Weights of a small GPT-style language model, trained from scratch on English Wikipedia.
Size: 18 layers, width 64, 2 heads of 32, MLP 384 tanh GELU.
Architecture: RMSNorm before each block, rotary positions, no biases in attention or MLP, untied embeddings.
Training: a variant of Muon for these matrices, 125M tokens, 7612 steps.
Each number is 500 + 50 x the weight over its row's rms, rounded and kept within 0 to 999. Layers, rows and columns count from 0. Numbers have three digits each. The size before them is the row's rms in percent of the matrix's.

# layer 15 attention query, 64x64, rms 0.0715, rows 0-63, columns 32-63
060:569442487512433497487505440557490432581583534573465503480485557467601513519523506496475431358439
071:513542501551490534524614483536499580579457522569446475525429475483589478475533440491429475516436
082:597543587652454474525512496558480539558512477508435409490485504485454511599496493478432440540391
068:514479514665468390551512549548547537481521557555419468499495562534448554472470495539506490542366
075:409471451415505538480456455532494532461475393478509438528528551494531520538485580459522541444518
079:605543411493534452485516468508474511429492469488484492507515525589469552601580497442641450510494
080:565551415499469515526460471474571494558414592515578552551521503547411503485472395477485502589481
102:514505597506518506472395485502570589588471504477500396494525474468454527457521531486475448482491
091:493529444465478544506448433446500472521483643458478504492553462550447477474456466439524566523428
104:475457521619489575458510481480541499516542475522415487518451509542542546416479493459505424493482
100:530541466629520421456489564468471548524509457556484470541457438524573539576471470545504462463453
118:427452589510510430505410409514602473511511419430556426503489436508494515451503565444471549531560
100:478497476509478528522553498518531487463457438486389518538418462462373454468522454487517479445540
107:445460532497441467534515577478505504505439517469624538408521564432519427377474513491436582457433
100:481518573532547475530505563507380450442511465436447475677518563483515528480520471536543584477458
114:457515556591472532488568515411509508403502591589482481484467430439517488506532518541522414545539
064:521436545548502513445453580421512426362417491406450460563583480595555467459560441520580452496550
057:553450516456470491454514498541549503408455548555476490474516510492545443620384528459431547498475
069:558443534494420465479533452548441484491440431504519485439452574471470396538576581445499499462474
086:421444508436559516405508470576437504394493442463588488522489459457497420497432549468541532480470
085:488466514588443546497536469489546473602539600509409484486491552470474528470484567528415496506500
084:464432493515466564455469457506519371435596578468535452519417494494515493481514502444460546548593
109:479531378512502548532529537367489434511577549502536506550536562447482532455446466505503427477510
087:520524553444480353569560503501439488492536364482553557481479476535522420482503502507552545530449
128:491529507512443514492488520500420498448451349508496512502481453488461430586493530508498563614445
093:422519469504432598579569543617457455389480474561524491576438459534486481511454478495496504534552
125:463482512482433436530484550547500535545483579509585501541436444563519421470537438404477461549474
108:559565450506474496420502480419510593438511490488539503452436514517521552513496402425497533518525
114:530517405488518459495486476493453407437512455520506513535474525524497538500475525435521432419430
115:550395509442431465551535456502489426578567339575459480521499550524538534452455482524518445464492
119:463510527498386576478558467419504509472456468463446489500398524540482509453489484510519451453497
112:580485537518496473481463504509462582493521571492579489645523546425564557476579517476569461455420
061:499481500452375500509502462521420498551499420515517451491507490513503502495549518464470512379450
060:549537516535592513427487518541572513468526544458476603475474496495474450480494492512528465566506
064:435524458478436554531474518404465512538422479467582455520459419485548518487447477553417530447507
065:551469524518560438506502530605519520475558557479420548483470582492523480473456469508546473522390
065:484460499455505519529499548408447509484481481467550500470510449581465454438504509552518613490424
071:602543496574593550452473506460518474549577403479545448621518493558523499501439416528497569483413
083:452522530536433521506478465403468456437466417462465509523429467609476480385502520422466574516446
113:462418461437499554467481386549475449580456607459522451539495474419446465501530590470485487517480
129:472450562450444579480497496485513483425492483532505529594489536461465436539508491468521477500454
119:560565422605505444447444480512529428544527566536562441493469429571551494410525547396435467558461
131:637482473464552477448487552567480513432525493540504501634494529552540589545462442554522477471471
124:511520437494480459548458494456466582527566557525535494505567493518551505533546472382518557491489
137:555543490485548477452554516483570565566463578480502518455385421544479515502562443546490498593537
121:511628499594433609548499481475554500401440443553407524485476429557422570494566467527491509503545
135:499501540487431434543487482564511564481505609557625548373440466544497454548488486477503450461488
129:567522527565511475520480487492454558476523399525480468561472464498524489611565504484539414527518
054:493386519431420449595561587558466483418498502444487462460447524549512517563565490447588472426435
060:403532473473504562508426412493510474585426468510564466499466449433541502532463598472446471457528
069:494463476439404476556581506526460507463535437540499443532477581549473500517536533515524514500489
071:452489538491607483451444584519488524530438537425488520438473446492514535474465467537475519496517
077:456521592496456539527497504439497495476494510482505367508468533462500517502422499493405554508503
092:522514536511483624464462544513416429446461386436583488522498482451460457505533529514489574507494
096:465438525518380618518523477523501432506514499566539499551475482466455406471541571439483458538514
106:563515561501566452420450486395532460572564495544506534490652551499515520475440469552481508517508
082:475545537551566490470567572468494515456539640508433502467487480523515416453478413414448521542465
119:480570496567417548464484449490493527481551527455480445399438464473494493503466438519485555611522
121:502519552434610461509430519604477467546558500433445514421527514430465473544479512600540507462523
128:552452555435488466498516422572604591540484599497539524566593538445449497429586532437486483515581
132:461460488497397451498595483474522475451525453486486478539400508396467473433495443549520511504425
133:520484523655511519500527623484477569542489503551497465520569523373521527495533458634508540499503
124:545592430520501578472572548505437470416483570540512561446513534462440480587520553519586493540497
125:487473505438486498509526522540539527453440433525508513410519539532497452485457450543454538502518
# layer 15 attention key, 64x64, rms 0.0716, rows 0-63, columns 32-63
060:573365455442509586534537520484485501559586480590523473483449508499493474413491470518586511455477
071:566447416441486465438568538479495409473512532495566500522478427465491487533498512546584479485495
076:567506387519498604473574413541447516547524494485422462525467563506556464396565450396550439549528
069:603478498449464584405516464459523536479486387487408498474529508514532480500580576412482509468529
077:390498578492481521589448538592521472487548541518482533421532580429509522574535466494483549453379
090:435485547530500437461490597407502452444519438484403574385475549511389525530484526434552491418453
091:573554509451494562472584478498507494564485543507421460543424415542483478499546495525402510584458
092:519461529543478570520474507529476513547439491584510377603558514475541533459503562545510522564503
093:569458453533487475531512446463577439642446570526562469555462501449531459483508462541466475468483
110:500507535624519455507473564430440527543461561575505575518574501446602521473497558453474468448512
123:538516492493617552502542613450496566471472505504465546538409467499557525555485403538523482497422
124:423385468385576479567468467446525478572426497475511477510515468550523638495496563486482497532483
106:441553512433441493587485514476492548472487422525450479561453464522472441378435505487456576488470
113:530440548570488582494475572507455405431434462506517569495498516440470511480572534448490554554479
105:509486482524507478490459478407398461388587478515526469604544580543560487575522508496528532505477
108:498546495456505471502580504453472555464466562469438491484416508432562498511506523531525482524618
056:472499385514571525479591540409435511544578495502546495598495458407522505492457449459511526542588
069:475463460559535504438549541530573505440484501484460502530483494510590431444528539504521512400423
066:442435523507530478545485476406535556582581482577482515449477535509486485422472499522508456436486
086:415514527537555539418571563550483525529501463447560528447592455555485463468396373486486551526483
073:585498485566461465505507451423479540515493502519536449618566544521556516541539584496547438522479
071:453483457423576565525512614527429483561607441527604438461489565500542500483446560575433590533508
091:455568531504464527453485534516576471466485588456492560437443522546455431505539425412452564460516
093:468537530497522477505549470523519534490492526429458526415471441530366477493435507464492512579492
132:495518467468474496575491437460498469489531501499452400542624484517440518545518543479539579545423
117:447535459550536585570518526513525461443504485414505471440493416595430479506475573549481559501498
114:463458516481367508519469495498508522515482513594541489438491411473470558578519571442488433589426
108:462526446479468450456484537391464619513465497552532560483560474623499589515434478514537501492489
122:551537425615540454487515532463532437479486498442444446601476525520582511430416449462485515550484
106:531361510449461458542528476494505562525542393472522437530459576473546429409482487604553487539471
115:438468539442479532478549458424438430411481502498424536586474548447469493563507471490489483497363
117:496545432580426396528517505550476470552593456513519487495488572495544458558538548514449473434388
046:511512463494506528523436487347467423411501448597478546504625579454519431504441589473581503543520
067:545505538394560483472563584522479496483478517469525532427367469538490611507504520490519474411466
065:516497413517441503566454363527599577505546508556453481562578498477548463521528459521518515634575
083:518484631513553478406572613491426468497496539483550523440459457515425562411480480438488457398409
067:415537456522421488541385495521559571510429380553449516435533561483505515536460599472531508476560
077:561440544545418544553547523541522507524587600527509494510429514475579431430625505511465502553555
087:539522441564509525552506392562531531557481534568472501584497436415519427487508488580493475549597
101:526523478528495442588560412569417509537545585556451450593437505418546437485539394505431506542496
106:512475425531497516471393474496493474542404389560468502580572518413512482556483553476509454528490
135:549490501521536430505498490502568529661481463523543467529412553451512532461434460505423447493527
126:526567422595535490462492566508440570450543399428538471566476466538541483561513437512532536466536
120:550586469496458426469530540376454515514522487564516455431534494583500545511463491413549540421459
133:552542585462510480504571580504494626513420599540509569502444445443459512527537469494493472449552
123:498660501439507540513521504468478527488485562527456537518518440557471498510374424471417553439477
129:512457548567430535489496436603547539559486536513575532365449538469486455506494494521462481475583
133:492485486441593442497524467489457601504482480541523466475512479535621571467493527532511444547433
062:449520421562482555493470400434558567515397482577540473526550570476541456491453548526458522602541
055:535424512462507493564466461458529524365512437516452516408587527518534501560476532491525508564603
056:434517447523515412402447477407589545528522478540520441552484461496486479409439534532435444520467
055:549544431354477533588515436607490498455498469581495501433516490431523541522574522487517509513539
076:527611386511554492593478394485505465585553517517391465552431418440522493524521543523505543570596
087:463529387499467443519424446473616602543474486509516464513493445511493394530438524464477500560569
079:508468554606528555493524557433441593557457588507483428563515498525509483521512441473560593562497
078:489524535413437551495538513507462498442471624463413559502461508514381495562503475390490496463452
118:481464530490500486513490485435371531400517481493467422569433552425529472552515467449546578437451
099:536487387517444507503609449576512482483514639536506568444566518541579537466551478453536499498487
126:565474470463630465468405487574594493518575545479493475507544449474555438500520503555576495481547
134:494492584490412451504506467482587514635516434524486431469522434515495442525542538483453490489526
125:451484512539470445604564536481516491415579438520494526539453507473559448442414517456554521465455
131:517518531548526567566444573501441538508507504582508594485555512389506506529508483555511490418517
133:495565438571532592397514476559555466486500503443481437457484541537462400539523488528443486541538
129:419481520438538545454507531464500529453472459588567625535516489521465567560529433535550482500546
# layer 15 attention value, 64x64, rms 0.071, rows 0-63, columns 32-63
090:485482432486433481435499468453486510472519534528487538567581466565567574568572512560504588523562
111:535483510525564490507523583476435512502451356509450502477500489534499567411462507527459564486471
093:495522527527485546424488478415545550480500434452458473504531438476578459465508520404622410478531
088:502481557499615606448499508438453528518451432515515393479441484604556495465509565464495563461495
101:556550583621483573512489503581520495480522505565503534577448517551562539544526475476425520540501
102:446448410533480458442535454527484462545475546590468578463425457516485374586522517485423453470496
091:477593566497508542489484533608531446513444524408575482523539491531493486493479510460474466493550
086:502464491434608467530497505494488489581632532575492410500414490484495432492490492554485552471513
097:479603578527403468570505576467506521615562517591526547505470467517514478475383545518432545520565
092:576482513490483489471500408491476352449431514507437528453459523427398523521516551586540469473430
095:422493600538530540459468522398521521457498520473490484372577536513514461432461531528486481535472
092:554488454564487533498420470519496521457597477481473521520448543555438528559547470447472619611558
084:521461559429415394483486528478598488406502497507475423530602497456420509575517425447529528517500
084:539540550545459539465450497453383559458468569486573506466400523453456523530471516405540530484610
083:436514495560445470480525499480535553617498384560516476481445575544366612468499473551501521497458
095:541520534465433460493480416566526429473460517501523529546421468506471505440567560477537525498581
093:496508512411472456466523478442446536451465446406476588506524496538576449454454519474517507456522
087:467476531532529543488470477515536457484443537493537541520472471471532520477491407542509453569506
099:488567487428493553487506562503496438569547496497538561516556424507622567474491537567561567608473
095:422460501530489611604496372526498552553531435442480509518480465466450530570548533539521430516506
089:592501390490487546527502567513600581488426480472518507524439562529480504456492565427489505390539
092:485427571469453487543494521476513507482490471516435567433392564507444432486452407496469527453537
092:476457412457529548452468499412501519486442509462512433459504540577584519468480537627535470493447
075:497464575533557481502537450549516566474462439482467475457511492574403542520545494588521483533656
102:475379513469569573522479499441498480540541561490562494521467571531539492582522530489520520515445
087:446559550415607536453479467592520516541440508605487530546508451446524513479537595485471499563550
099:511428449576495424466601464492484504457493581480493437498589527573452471428534447601482586563525
100:474484402565525545510643500482551454493434464519500500572500462467470432550493521526513400614514
095:416556381447433505488571500430443569490608532461428505506519572455510451505507510462439514499536
084:556488521466418458474465455542465475536522466448431559557518508479547426565494483516521511378458
092:476564480499477510436407502470441496440518482507539509558451519426556482457439546457532621478490
090:493456515501548542450452485471358503501490481530600415489560477547517378515511409469444487468480
107:610458516455530487418534480483497510589535473476457507536469328474455505577593483573460526528485
121:507468465413470383418467510523546515459576513533438512514504528497451439500565536512470416516521
114:479501537518550541377465516505505483552548543579578535523555530542468507538462480447445557608498
081:453470468477413497566463483496633479464535513503428533541496585517471558601500464546564547497490
111:505457464462557549523410561395490481489515498508471563485427564537490452530507455440371564507523
105:453472517559479527533540485421552490559436431451489554551496434589448474535601580523483472510413
106:567506520491466382544400512571486546474442456465485562504520537501442460524466523466428506456450
107:436599532491458472530514511527541512490501547453527494592489615463515495505525444351503501440475
096:531475539524573385416498471587366510466488515416509508532422436419456595452499454442497486554479
095:501444401470518463531489427458503512469489484602533496466514546431398573486495472394496450549602
115:536424569511534467571543512567597552509392538389440441530483510510490442551503492511555527521450
092:502532465537533442606562510493519556551504473431549498480498600615528593502492618593510496539506
101:511398536514515451493589494537413549463513459488432450482471564549470552553562445429544467555528
098:532538496602557427474416596453479468413487418501518487522455501466499560423475513497491494487480
119:587542598442438527523452522469496421546477428496582531459397526581495521442532499504628451420504
109:454493448578366502437487506461448480523553541532440508559547492447540530470506573438543583466561
097:519537507464458594449539467626444464547453471415580504480457447544545513449526528485593528512591
110:477546529504418534454456467465440570480446473505511439472486547410507523367548496553515474436371
108:545488541492577488444476436528477454521458615549524497483459477468501428547452508501463508517636
107:485457466553436491465528358489565517493475506547559481468485452415488508534551456511494608455453
102:456573572483542577491492448536567411514442511546496496497500519507468439401496538534540459486564
107:555488574494478522571492496464530558477567440448485596491517507530562459499514523439493594481524
106:582490499459515526426549594483614442475510495531452502531537561436443491575545576456445463509427
111:527537460502440402500552547548433451542527524504508541459569467501560530546482477581493543486471
112:485567564509555585639376519492519524487583502572433439499480408489462556504527511511535462486477
114:566465444524436490415538542500497437539437450552362584494473511456496474489451487568479540488494
116:481460467564427554453558520405597567493465470528499505544440459464531511475505583522585536466383
114:508508634529542465496562560426483460430559494458457383476487457515474526540542566384425550473499
106:497401538463493494511499523405429418426443512530445442526469544578463481514621440531424485517555
109:469522460524505533468540505553527454466446488424507559435515450439445603539457474593577486576564
109:479564464457482537481456470494392550557499444553529507530427491535544542575425569398581451496492
110:566558525485531501540566520424473480453515447542464508496587583525517436412523502495507571581595
# layer 15 attention output (transposed), 64x64, rms 0.0881, rows 0-63, columns 32-63
087:475428466472501423453411482599486459570488570511476501453471509383525624497445531479485436499422
103:470468504479439459541503472430504456523546422600488424655588476511524504535476516492530505559500
083:391483487455435492501494450487466422498445470523475513482432565579538537436533619490466461585563
086:469545446490501545496479523559609478443414547514497546564476455511441429568499541489487432506545
091:466426454435519444491479465444572441581497507491456471459493561398480522469394515514514448485553
101:530508514577499550506362494503478499418531519414500416461438513516515502469515531471519468494480
083:465466597472490449511478497536553539511415481540564514496511444550457464438473643537555569476595
076:472634488473459505515558528446456498394491433431561431490525561470562430584441508496447523502485
090:494474480494473513530516467449489563467456404499509487552489475480470520539489495457497515478393
094:510474501543538561461482524462539495596543525452583470427529451514571467433551534553547597535467
094:518420596532442534465506562523424491510461498455480480558493498516504411474530483486471452570583
092:513571492429556510459507522415558414554507530462474511526556498471519435507436442428477471453554
090:578510401523587505480580504568439475565483530537400427574489502529589464461484493531496489506541
085:483521442463494509485504529497495486476453502418523615534476453598502436531515472473474566518426
081:491432422548526535527497540473522445439514490545436502592608495578532470453462468510459451471476
087:477403547497539511558514462455450531566491470439546503470424457545570622486437492542521469476527
080:428510506494451508469451529519524531471459459561494461616621411480515456606522522562542528482484
089:589456517394578476466525526574488462502531548498439489489552545574455415544556513561532521397473
102:452435540499625460590498518533468566493469536581452530478513530385549531447547564433515555441511
086:458489469583496456469494549447534523515552449492510502526412513472511521487452417558533538541492
081:517480545424429532554542425537517475499530477494472582504517528517433528532516509430440604591581
088:522519489537499537520501431443489420458589516504603507634506391493502463439488473539534512553505
083:501516574495530480577468545567586454499458499509495452436490459557468456473603521569482422563517
078:484411520530441520476492578529543354492472498485471450580505601489541517555481389552510479434500
098:564634540430463449543471510565525547496483531509481461437434449500458416526484490578440513533446
083:519479511478508473616617461475531519453487448482538489474445570441563493484502540510523413525492
096:503440496447514513475406455573587456564540481463565500497572576458492505496472534534419492418477
091:539492444489389517440522456502551522474514572566496480464518538446504615505577538359545508474572
100:589496594442445479420511492512426536470473445550581528461482478508418387556510443499468464546428
077:499532495496554469468539461398468462500544546512452534495478406454526502427468480452454423508436
086:514508464491476514495480478506546571609551351491536479500427477476456502540485523452508445490473
095:588535445569521485506484592607541541523471579523475510470491433492460425600470539557492484475550
122:567470598493482484559468481506528478567473373547438435535483443491421434533423519530447488570468
124:448413486481452463458483510513518512514406418643501530540426493437464544559526525480544523496503
124:494491495549425570455445551480458435562464488552541518503571574607509491477612537484515528519445
082:469457556476449474521524502529582568525538504423539436430472532487442487545599549523563371474551
118:526447469523542508543444465465517542472551437507512469582456467613541515476529563498587486504467
104:535463480485547483516493452497395450530446503425567513478478518480476475460559614534536441510465
108:498577492538491504550409581527546479435496554439539555407477444508527466476461575521459510458549
105:396566543414516448580513482431500480482541412520484529484550561516495432496555454485446556555399
094:480466539584459472448563634499456446494551529557509466499535409479465512474515509494473549532467
096:455371506566522462489532451549557512522477529473449432485561510522562460547543537483435444546578
121:489449511581517438528544506520471632580514494551555554467433554400536549526560547482513449512522
095:490483481534565530555513497492471405520441461497466558561525494466493504462459549456521503426527
110:514438539499578554563562531502432483508485432540450567483476548567438485462533510401505496550558
104:472495522502494504542418521539444475409508486508529571650583475349424522489568490580505513506440
118:460499419455524506380416462609495464457498593500450534509516487491482406470474550515526419531564
115:593510578548406505427512563450547477544551570469468478437481521489429496457555454568479489498586
110:559509462499449535418501482523482444428511533444482391529524495491540435527521588430483496590505
114:463588528414454449500533455458507451424470411494451432470451558409487515467447513514523555441454
100:491416483565443493505491437493457480519462431543467452502493495557535587405520448560525473591489
103:461477578490405522529508422494550535424489534547443503469500403468447424572564547503432544492517
096:563514475552552485450439528530507509463464518587605496501582478511523415524551455493513462477449
106:557573405635516465429447503578523537360545494484462533572500571460503572575508529481510512426525
116:559453427468483495430564428519468516497561444484595556375464589511457491521466400511476454382470
113:579585418524489459418393510501553447580473457488495486484526485526407455473531441473443499401607
109:528469442429517530570456468513459534505578513513544578425530442596501553508523490525553482482434
117:434458447481462503504472519516485476544479447415605540483520497466398365484403515551444483495497
112:491446605510453521513537513519468485507449515468530522454470471567459443481555577548429585509389
120:565397507522549527519510538511532479491513457424525460453489538523532582428563473393441484440400
121:466426536448538476469470475468480571520469518506456556482526504519527485460528524431456425516555
105:549523541460528443482546532552471527552471577576495451431563475482529467503490534524431572490508
108:590566520573559557528499482564512420521569665472500488401465434542528442496523463460496542502538
114:602501487486603531514504497499516490555546508457467460428602490467541515536574503543542540475549
# layer 15 MLP up, 384x64, rms 0.102, rows 0-77, columns 32-63
119:393478442436484570596554526514520523480513446563563525552548525441556539518498466533468473558514
113:523434457442502555456543447519474524474549486561434543564458497457533487543541436542483584406549
106:401545457441450505498442491541455500505479490524562400444519454542501456558539479535433509447487
111:440511520538491473455596441515506435421469499535501510446519395431517540625530526541544531400538
108:573479601490477454582456499533397501459523487439470431532537605501545559499556524552521491463502
102:481511516450470487512561495409478490471434448458502570550526528517459634512520431474503384406504
099:500487499475482542479524465478502484459474506495576618521528575543470487491420524499520548529466
090:472457496480484504530575454538468592561566542530482487475474502493473554581392468526577519492446
089:485462441529475535477604492548458429494465490466515320546503519512449442514449403566485465534516
102:470511547505554483506604525476610459519434513530503482481447514517456523497600563508500545459493
105:501577470478572551525507465609525497442599596509570508495437558524534534419498601489503489513501
100:521434500494443435489591458548390525447531513500508546487520465471515474491524471504537501533610
099:435389447449534597567491487445484553478523496446456509590477573493609476571475450536489562509550
101:528561436422563544520493461594441479457527465472561519509536524608409521552494497492499533472447
093:415492539521512570479549524480424513531606452567548518397462488467433544521496463480459550581455
110:437533503491519563383566515534592490479523432532616511567402571512526475452426528535557454427512
097:460508523500454487560447502512461531479594529434507366453502492514482595455419485578359464471528
086:555526529443536587455525471512502481532453404488573528456461534420380499478502487537542513457473
092:539482531466527525595500540415494560437597510539459542573500559606406522502501562592548464442458
100:520486533425518584428492513450464437533503624382547474471512529501526545475469487552476608505514
097:559454602503552466511535577515557405520514457538554404472500453533618470455530491574481483412505
087:469465558449445373485466440529495489554517558486464510482612520505478392487419479491482520516587
110:413479547535495475513556479550557630538499569447446487471597446422541441507415507602496511480530
090:511497509566528508507463581442482465534485465557605531577543548473502473505593555510421577419415
095:566573450408498419471534421410386511432418480449523602497496541469437523507414534534504554443524
102:452548582494479502536451513495535494523494439449453515462465499610484412533541574545577526440482
102:438430565443486495459515520516431439439526456478606507521507415457481499543498640467467500493503
085:505501494513606496356474452482400545520528490476543523424542547428560523499466469555460481516505
105:437524612527512480448416462516574486524493451484463449455471539438541498495459520524434551401482
099:470530410436522511600439467417529550527514462515545513554590481540525495418562455595539512518489
106:352523531425636555394560472531484430568514481470450535473480441532504554513582440475456507502518
097:388407502444435523466521532414491523497571497574558490493519520568478424447520523579525505441599
104:571512376497508459497494513542520487459617523493557480506501550524525608559437522623540562512560
097:560512474544546514547509379531480451420504532460563506525432616464446466558541452578522556528453
102:501485466458565492438469496509465515445481496462481437507548523542410504533478572477559528454469
107:499448501531459522465515483553601472445474536540521475487609647468530559501500611396490472494488
092:479410594544614559457513463535496531460531417488458541470510573479396593468488520525504489463498
098:495582523467512336475508426455460574495516479536402467526538507401441533441481411526513518498547
091:513523462509416484559515568468479535570588451443485515477559540384431526515518484545543539541502
101:492494547508484489396451517530413493498593448368502555494556547523457553476520514595524552456439
091:502463485443536502507514613464524472487513467523496539449457541474490588567492489563521533545485
093:496574574521529477433412424525420447467494405483545436447557486435511510483404463470590410536475
101:466491567485446572467478534503387534484571437434508487489441573578487531539443539513420470417448
095:462410502471558463524549511466551434423483442535596499475534488495526512399486458594511506555519
100:488511551501489516492463531443619452560504457575525530470524603533510521628516430471489527563511
098:469563579616548587534492449559490502466564492468535449418545543503520506494540468493512579498467
101:494458495568528576499378471571548526427502570534470483500588609532499460536478475572492539463607
115:547513566495486574498519537513437544502450452429427419464537539454577584477509467557446431444564
099:580487484563510462433482604530401533540559508500569556625487542536451493489467518595491482476426
110:560514609476617567418465437446487464527574467469451544529411504500481508567471556460515491484535
082:596609510487549479481432511539528473496478493441556450444472534507372588513507515486469484477417
092:511431577559540548487550590482516451547506578542536482439507561532565513542454513549435533501485
088:534540482503541499450527445555499518504548531439531446522545433493413516519532501495586485487575
102:455506441451530451483522495535492579522533511359459461477511449545430576536500542569500536446511
084:551615468408532514460554532521599459520513418600556508525492502460470446487470557524441583504544
107:531482509475547478478479461573382475508549524467519608523454459455511476549556470518528560552534
100:510571469402515479496518464458480448469460463530472558541557554484482549457462552552555538479536
102:454477545442427440529465504527446524439549553473516467532531444454527594412447629527477503542493
084:522436580445465499420476572472548497459548581433546510507453518602466525531524524566522480497451
102:431373527523533481443464526492524406483513533566451458551509458497455553421556441602582516493490
106:397535413393441533496474466509470517538551482462535433492470437432438498523552464545428584498463
087:405552420480400472523532504536551524580514428522477534515544442617457501521548521559456442476420
096:462493468504556531526464539492547492480483423536436515506442459523470436484372468440483569473473
113:575587490540436508438499525457499452542426430523464481454509535513509495400432584503571510430494
096:495483492496636476504462518594507395438579528556533501503514479391528522549519549526503523530416
098:485479503537449497581542512593556519454504393577499502461598429534501326528490512555505465483469
109:526548569508531471560494438505487435465562522532438544475543557550470577444546564549593543552489
104:428568483552493512646471493529582499434546468462480573481548523426485511455502468461479617507629
099:507458550343598490465452543493488594485440435576518490530537558526442476587443503562469605499485
099:571461512473521546462535524479488403431514448383505527505491543535512599495474507557583495460406
103:451482451507494481472496528475505399573538520542508616516538484588582549489513546511525541466565
114:395491477458520487582505484545444471460438514460518543508471627526476537641523524490518526424520
100:433509600603519503480523467542557532558466453550454560509529554424530462466576485553470540468522
108:395530433519540518576486501495530455489441495419479570498560476464432463441641473475439489532552
099:589502556532559553585548560499497518427516508410515579567596485543442575507543545569527508430472
086:433482536482609483530452495457552571467524399495552467546511490448492492471436544591435509535523
101:428468467457527465524584443523541523561506517486527571465522508519496511430437508574484410516503
099:478485455452552507487496561479549475479495611433536406442481509573440522489490434520426582512476
# layer 15 MLP down (transposed), 384x64, rms 0.102, rows 0-76, columns 32-63
118:540493504499426527563616555456451512532493523553431531465521483436474484452556570465479500470535
104:497530516427478530367545465543489467481407594521434597495512449545578495453466508439473465510553
102:587481531484532604496472499486580513523443508424438579551470517479489567494508480446544513453471
117:449537463595433500398462502427529522517504457543613485435518420519522491571571546446561526485537
111:496559459572538537456480522496504499471517501427491435697433461478501512586460480437451599488521
086:473546486538489505396542600491483461458488456471572504551534556551454533501472548406503542459531
108:549497487445505465455463444486607481526483472510492402413464480484508533510605506431469552449530
087:523553498420393638451428483533490486563499486544521480466557500456539479416557533405482515557555
088:419473515437498483515474497527457455557509458539542679456476479468471531487535560471472530529462
095:533534442447501484464434427478465518416589498475554438524539501573424505578561433404453518421463
110:498389468457595442514443539472643550454480518448472464602492525538466441514536495424560497582560
102:484427420462404429488563481423463532578504490543514485544519462563498467449473450586536467538524
096:521528516501461495466500556485433491600440488456461547562460539552589525421547548429419551501517
113:545484484469566532493554468551577437488480465416506417537506492511488465423489580566542546477462
103:555462530461479430386481451550538538458420415512486469475480511511518420497428474460552427511536
114:448507503457445516501497428474494545486547536414513502485409562474424465414488505402463458450460
098:474564479405444504433530476510568460496456570468467544598485584538474499510561509403554443460544
080:527509528450491474477537417518467489398558436504543472517523398517638461618497482571548481460535
095:525456447513499459465530505468540543543483561505448424475507456451626516517499578658430425526472
106:487414555525480436543485487490528537506540552517543407585435475487480448469494542361485463556554
100:509542507448519502498460539464529522511426562533621444577432482582538489525452472580465430466534
085:519471521531504431548431498516399610528441541497489415499523437515573539511457532603532528540445
098:542514581471508522454496542490410454399440513530549476522537539466506463473473596487477436512451
079:495526494502653494449438464515517556490597529559484519490444446504514549542463547442462487447519
105:492497536499575497474476560501537484450507530463528531447443483533359460563470476452502455483515
111:367473549473557538581517503514507456544468491508485524556479446573496464532542546527447380502519
088:549468491560541455558549583545597515592506415562472465490466458524522477513428512472491526387560
082:547548568495508570529547476410600417511529449472510549470451565444514444466420478543585517540499
090:473507482447445509529525433540473616515503555586461567529477556484443516479480564554495572478500
092:534469468572449465515511545416575567500475390498492531436464454511466461473468527466564447488557
103:531538522558427430558452591513511521426531519518492421555525464448478428524535451470564560484460
104:514553492519443489506462503544468538415521557486383464584473507393448494587600446494483488489521
115:450502475505565481481494489517456531474474669470499522632495511497449574541465468502459554467467
113:494587439465442494506499456499421524565559407492457514523419535574570488493541427509472494502514
098:599518504425522513439467521477527451602487439550523539558534512500502499443485608558516405563516
117:474452497450540628496516549390509531457423582461540613538524463470527483513479508505498529485562
098:538505519518552436467494586528542572463418618577497565474504447488495465571499461533460436432492
091:499387483552501508410407429493446536495415400481612541460532437564478538479468487571493461511584
093:471483497478387489544460470426528482549443421463505417507556493497421433532474577568442493516575
104:511473523539577564489520516510520451495384547477457542479486599582429482561539497429488402561594
090:515592458504501433475513451480509565452482440482435478445531489439546413534514582537590590474533
095:468573559526478562597503542546483409565473523503466462568535511514474474442475457525422525501527
114:458508545399376471426468500486568488510479478457450476484523404552504450475447557519423473483535
096:507500531444512500529525469477523518532488501543564536583430548435463517477498515561520410517358
104:504457494469550523488420425474492427406506435449465535575417538569444472483459383547610497617489
102:478493504455514417498581527485524556525464569571505479532457513501520540514443433476500400507495
102:465450538463564428528509443499496581457546618411498480569480499481517495578435432408476505520465
115:539503507551505411435494497527543565533550535547449490492480500488493506523540464494524436446447
099:417452454532517476477503464536567520525538530531420471550481485394497504463449517521481584582554
106:559524612510455484413474470511553494555493486482505487499537374499549464518540519574458461531449
089:363536543487473545461455497410453489537543497545485638576585511439522483490470527486498565498573
089:483589462463469479440469514433529513495485422564533498548500465565526557509434430581536482518445
090:548480479455537507511471574521469491595450504531473527436532520510488402425500467510513508479612
104:506547497545530567499470497520526558526488468432431421543470474536420444451533473365538509499497
075:477467466458486506447392473472362550508518411499497515581492504493589568494546516441588542577510
101:411510447460562478522520482449583507512421526455509533494541459577468494521562512486584510492522
107:472496469534523479528528496514376470423394528503397493509505527494528433509458476557457509522470
108:569513456504559576485533491468463451474455512569404571434533542536497538531471484562483586412469
094:465478539517511484536530509467431552438531501580497537555588438430504478410501475467500592434543
094:386495460506498497439476540494467538617554555558498523508453533514489548451549528472450494564539
095:479462496478538442624512545442497510557457478438530481512534519488461622527573395507482466447540
081:475525442485494565552483561502459474437532484452545522485545456518435494518448375557476506467554
095:522421478469479437490573452562493544455472545504464563529484440476388448528504500411487529505474
109:455486569440512502569560462474483467488425527580459451588542422496470499567483461504555476572510
112:487554503470558527431470521537513493532500537419544461520429589561425546498483557499434506544510
113:546466506478537452617552558510537491587538493544466661630486504430501457522449447552493461459558
110:517531439581498462505624591399608455504487509531472500562504491471446459494474491573506448449466
100:492569516443566488476485459486432533488527502458552533474549471457591530384531531401505546588462
092:480468487535550478375483392418534457467538565472471538518524413461510492518591482484591473458532
100:534544560547433508559519492522510505557508479598456469442489502501416465546514507505409483538585
085:518573518540451493508477495455505465520445498560427458622531457429546461491535550584488505586433
102:525541570469518494457600557493525476518403503427497459509534422418498522419520596422443525443456
097:481583439501575389562589484501507495502640497519519473484461549537510440491509424485565482532526
102:526560415496508473496367485541458543467555531481458487452461490464537450551544510518475480504389
095:510541437495493446506516412585511525488605559381565480516468515539523489483533504424587509474512
086:554461455502427518368475522527487609372517436511468430598611532480556546475530519531451527489539
103:548559438527394479518527449626570423495422565465508486527576533380476476512437532474515565518486